Part of a small language model's weights.
Architecture: LayerNorm before each block, rotary positions, no biases in attention or MLP, untied embeddings, attention and MLP in parallel.
Each number is 128 + 24 x the weight over its row's rms, rounded and kept within 0 to 255. Layers, rows and columns count from 0. The size above them is the row's rms in percent of the matrix's.

# layer 8 attention output, 96x192, rms 0.127, rows 72-95, columns 96-191
size [ 96  92  92 106 102  98  98  94  83 104  98 100  95  96 100 110  90 105 107 100  96  94  95 100]
[[131 116 128 100 125 116 133 122 156  96 135 150 116 145 131 137  94 131 112 117 142 119 103 119 142 122 152 147 159 122 118 130 155 146  99  66 111  92  67 129 109 119 132 120  94 164 133  80 108 110 112 133 200  97 139  78 121 107  99 113 159 126  81 130 130 130 149  96 122 125  96  97 116 105 135  99  87 133 115 116 131 164 104 106 128 135 141 169 123 115 119 113 134 121 111 128]
 [136 123 118 134 147 170 113 121 117 154  92 102 136 140  99 108 156 124 138 138 127 107 122 164 116 104 134 151 154 109 164 138 129 132 163 139  60 117 128 157 134 112  97 156 102 111  92 142 135 133 182  77 161 133 139 105  91 120 108 134 121 134  79 146 107 113 109 145 131 123 111 130 144 114  90 121 164 153  97 120 110 154 149 112 129 114 129 157 138 117 131 126 132  84 153 128]
 [132 122 143 102 103 121 143  95 166 135 108 126 115 127 138 109 116 113 132 116 109 103 133 127 107 105  91 128 153 119 112 160 148  90  76 142 140 110 135 126 119 117 104 151 129 100 146 160 105 156 107 156 131 120 108 206 135  91 189 166 149 178 118 143 142 123 167 164 101 123 159 126 119 142 127 102 130 130 107 111  97 129 147 139 119 138 104 133 146 128 147 160 102 118 157 147]
 [123 129 101 155  94 137 152 129 157 136  91 112 106 132 126  96 142  97 135 158 105 118 132 158 100 144 136 133 141 167 111  97 162 141 115 153 115 134 106 150 145 123 130 136 134 144 119 124 143 130 117 134 165 120  79 106 118 168 117  83 104  90  71 174 110 144  85 126 108 135 142 119 149 118 112 110  88 111 100 126 163 123 137 129 121 101 140 142 146 141 115 150 107 136 112 101]
 [134 149 148 111 114 142 143 123 129 136 118 134 101  77 131 144 126 157 124  89 130 133 143 125 124 152 120 168 158 157 128 128 149 122 150 166 120 112 164 110  76 135 152 176 156 161 122 139 118 130 107 105 121 164 144 139 134 107 126  70 121 119 110 159 127 129 122 137 154 144 128 122 154 126 115 128 118 128 155 170  76 118 179  93 134 131 121 128 138 178 149 125 111 123 103 161]
 [157 104 127 140 138 160 120 134 140 143 137 123 118 121 160  95 144 130 159 110 139 118 139 107 115 100  63 149  88 119 138 139 156 105 174 128 113 117 152  98 133 132 133 115  91  88 167  94 188 125  75 138 138  81 127 119  54 129 103 170 171 119 144 106 129 135 125 131 155 133 129 117 134 129 123 106 124 136 103 164 100 147  90 120 163 107 116 102 136 146 122 130 151  87 143 115]
 [102 133 120 128 141 135 147 124 120 126 130  95  84 132  95 118 138  98 128 105 141 173 113 135 131 151 143 152 144 128 122 159 114 136 135  78 145 127 159 126 162 136 156 170 147 127 146 150 106  76 110 107 145 112 107 137  83 100 164 120 129 133 122  71 141 138 108 113 114 144  91 160  95 135 130 127 127 122 157 131 119 128  77 139 147 144 110 110 124 117 102 126 138 106 184 149]
 [143 101 144 126 131 148 117 124 118 125 120 133 142 148 149 123 121 132 133 134 147 155 134 113 113 135 111 139 103 148 125 118  67 107 125 138 134 104 105 129 151 119 171  82 147 120 109 119 121  81 133  82 132 177 114  73 107 101 138 107 108 155  88 140 131 156  95 131 106 123 114 159 110 120 127 141 142 125 139 128 133 157 140 111 135 134 137 160 138 136 112 102 117 134 148 132]
 [111 125 118 126 143  98 118 116 131 154 144 103 124 143 107 120 126 157 130 121 133 124 136 159 133 139 149 132 126 112 117 111 124 160 123  86 119 109 165 183 105 141  90  98 131  75 166 148  76 178 112 115 158 140  98 106  97 164 132 175 108  96 137 127 150 151 132 159 126 138 132 130 117 121 120 119 128 110 112  91  98 129 138 142 140  86  92 114 154 113 173 141 149 110 137  87]
 [125 127 125 101 114 144 124 109  95 100 130 142 148 163 129 135 154 121 108 136 138 106 169 131 111 130 119 104 150 112  95 136 145 180 188 160 129  77 163 105 109 153 163 120 134 124 105 136 121 178 142 130 155 159 139 122 142 130 123 147 146 109  97 114 113 104 108 108 116 104  91 127 128 121 115 146 107  96 134 121 135 155 127 136 124 121 150 109  99 127 117 127  96 119 128 103]
 [141 161 125 132 116 149 106 129  84 113 127 133 159 151 135 124 148  98 129 155 110 130 140 145  89 151 122 117 125  95 141 136 111 141 153 111 141 103 179 117 151 144  97 111 103 129 139 129 136  93 100 194 103 150 110 136 111 112 163 168 121 120 158  77 111  78 136 149 123 135 156 130 115 134 125 138 106 107 158 129 147 117 113 139 118 116 129 123 112 101 140  90 127 130 126 131]
 [110 116 113 115 136  83 125 138 110 131  98 160 117 156 145 105 106 123 138 140 132 152 108 102 104 157  88 106 121 155 113 127 107 106 107 161 118 112 136 157 177  95 143 101 165 193 132 145 140 146  94 152 111 140 137 118 154 114  98  97 133 121 144 123 131 166 136 142 111 118 109 169 142 101 161 124 132 138 125 124 134 141 124 130 130 111 146 153 131 122 131 135  97 121 120 105]
 [142 106 120 124 119 130 133 137 128 112 136 114 126 123  90 117 156 107 127 134 134 145 156 116 141 134  94 127 111 144 120  97 152 143 134 127 111 155 101 119 144 127 116 154 144  92 159 115 168 123 122 115 179 118 185  70 208 113 162 141 162 143 167 131 137 112 123 128 135 140 136 144 133 122 148 145 119 115 119 121 148 144 102 136 152 130 130 164 152 111 144  86 149 112 133 115]
 [151 113 173 120 109 118 148 113 147 131 188 142 144  93 131  92 146 132  91 120 154 102 113 134 161 164 147 130 156 143  90 139 143 110 109  93 127 108 177 145  83 104 156  84 121  93 107  58 125 148 128 157 127 163 129  65 159 136 114 130 110 120 132 121 152 145 133 129 166 123 142 101 134 117 124 108 135 149 118 120 108 153 131 115 150 103 128  92 132  92 142 123 135 151  98 107]
 [128 133 130  91  81 121 141 126 116 123 101 147 120 127 140 119 124 106 112 163  70 144 143 117 146 152 145 108 135 151 104 129 104 117 116 105 169 162 126  83 161 162  78 129  99  95  63  96 106 103 127 117  95 147 147 142 165 112 151 122 132 114  93 151 124 125 133 163 127 127 124 116 124 131 139 131 132 132 114 124 190 138 111 146 116 142 115 143 125 146 136 126 124 113 116 130]
 [108 126 142 106 146 135  78 116 140 153 120 117 141  97 122 114 117 150 164 119 105 130 103 127 143 117 110  98  91 150 129  89 114 149 145 130 126 158 150 130 132 173 130 158  91 130 134 151 134  84 144 150 136 146 136 131  90 195 194  82 118 125 130 164 130 129 142  96 114 127 128 120 117 137 130 134 100 102 159 104 164 107 138 161  99 147 114 135 141 131 131 142 163 161 176 143]
 [116 108  99 136 145 134 107 111 161 148 136 125 144 109 166  97 106 116 121 137 100 112 138  89 142 118 164 107 104 144 114 124 184 133 141 181  85  85 161 132 122 105 100 160  84 115 134 160 115 113 129 128 141 101 155 165 155 184 106 126  99 115 142 152 132 136 133 109 140 139 128 168 145 133 132 112 107 122 138 144 127  99 170 121 128  93 132 100 138 163 130 145 112 133 133 115]
 [124 144 125  94 161 123 141 110 140 115 121 111 143 121 115  94 130 104 111 131  90 116 104 152 146 126 147 101 128  95 119 120 189 150 120 159 164 138 107 100 153 136  80 118  95 128  81 145 122 129 128 147 132 122  97 141 160  94 102 136 113 117  73 151 111 120 121 136 111 128 135 145 139 122 140 117 108 132 104  70 198 127 122 110  88 103 112 106 122 127 110 143  86 124 109 139]
 [ 95 120 120 123  89 119 126 125 108 125  96 147 131 156 148 147 128 127 129 146 102 143 135  97 140 114 128 120 139 125 133 103 153 159  82 116 111 138 155  75  93 147 141 156 158 125 179 132 103 182 161  86 156 123 118  88 107 126 127 114 120 182 140 119 145 162 106 129 118 116 155 160 117 105 127 113 112 109 126 123 118 101 129 144 123 128 123 150 168 158 137 123 149 110 125 123]
 [130 137 116 126 146 129 153 113 159 166 150 127 144 137 128 126 126 126  96 140 152 140 135 120 145 140 142 159 144 124 116 148 112 147 181  87 154 100 116 122 127  89 129 112 129 179  34 153 177 144 109 122 183 168 131 134 135 141 121 133 163 142 159 145 102 113 185 151 127 140 117 136 128 103 150 114 144 138 130 118 101 133  89 137 138 129 129 157 108 146 146 142 114  94 114 142]
 [121 122 140 116 144 119 143 159 182 120 138 128 120  92 114 136 171 110 144 121 119 145 144 130 112 110 161 135  92 128 122 115 133 155  98  92 106 139 152 126 124 126 122 138 123 133  93  50 133 150 159 121 112  76 101 141 165  70 107 132 107 110 162 154 122 149  88  97 132 114 159 118 137 161 127 151 108 162 125 134 121 116  92 121 125 158 105 135 134 101 145 119 110 133 117 134]
 [120 122  90 121 151 135 119 118 105 138  79 137 143 172 110 155 140 106 134 133 125 138 155 124  95 131 121 154 148 152 164 109 126  79 150 175 127 129 105 101  94  89 108 135 174 147 115 122 164 173 128  86 157 132 133 120 125 118 123 132 132 103 109 141 125 144 105  87 149 129 130 141 117 143  95 111 127 138  77 134 115 130 131 140 147 125 156 122 118 163 127 108 152 102 131 104]
 [156 153 151 126 158 160 134 136 129 153 147 120 130 158 126 122 132 136 123 101 120 132 139  74 117 130 135 115 200 142 125 140 152 152 107 136 145  96 111 103 134 130 168 151 211 137 126 157 100 106 125 176 126 140 110 145 138 104 136  97 107 126 123  85 118 126  85 109 117 114 114 133 104 147 125 121  89 140 156 143 141 138 143 112 149 106 145 120 130 141 130 114 108 116 141 146]
 [123 116 101 144 118 144 149 124 136 132 132 121 104 140 152 130 128 151 154 129 104 120 171 105 152 148 111 116 105 121 116 151 132 113 127 174 127 166 133 141 153  93 114 181 119 160 148 170 170 128 151 115 139 155 148 158 123 176 113 144 154 108 115 124 103 127 140 121 104 125  95 159 109 136 159 160 165  86 137 139 128 156 142 130 122 115 121 164 124 123 156 122 150 109 169 177]]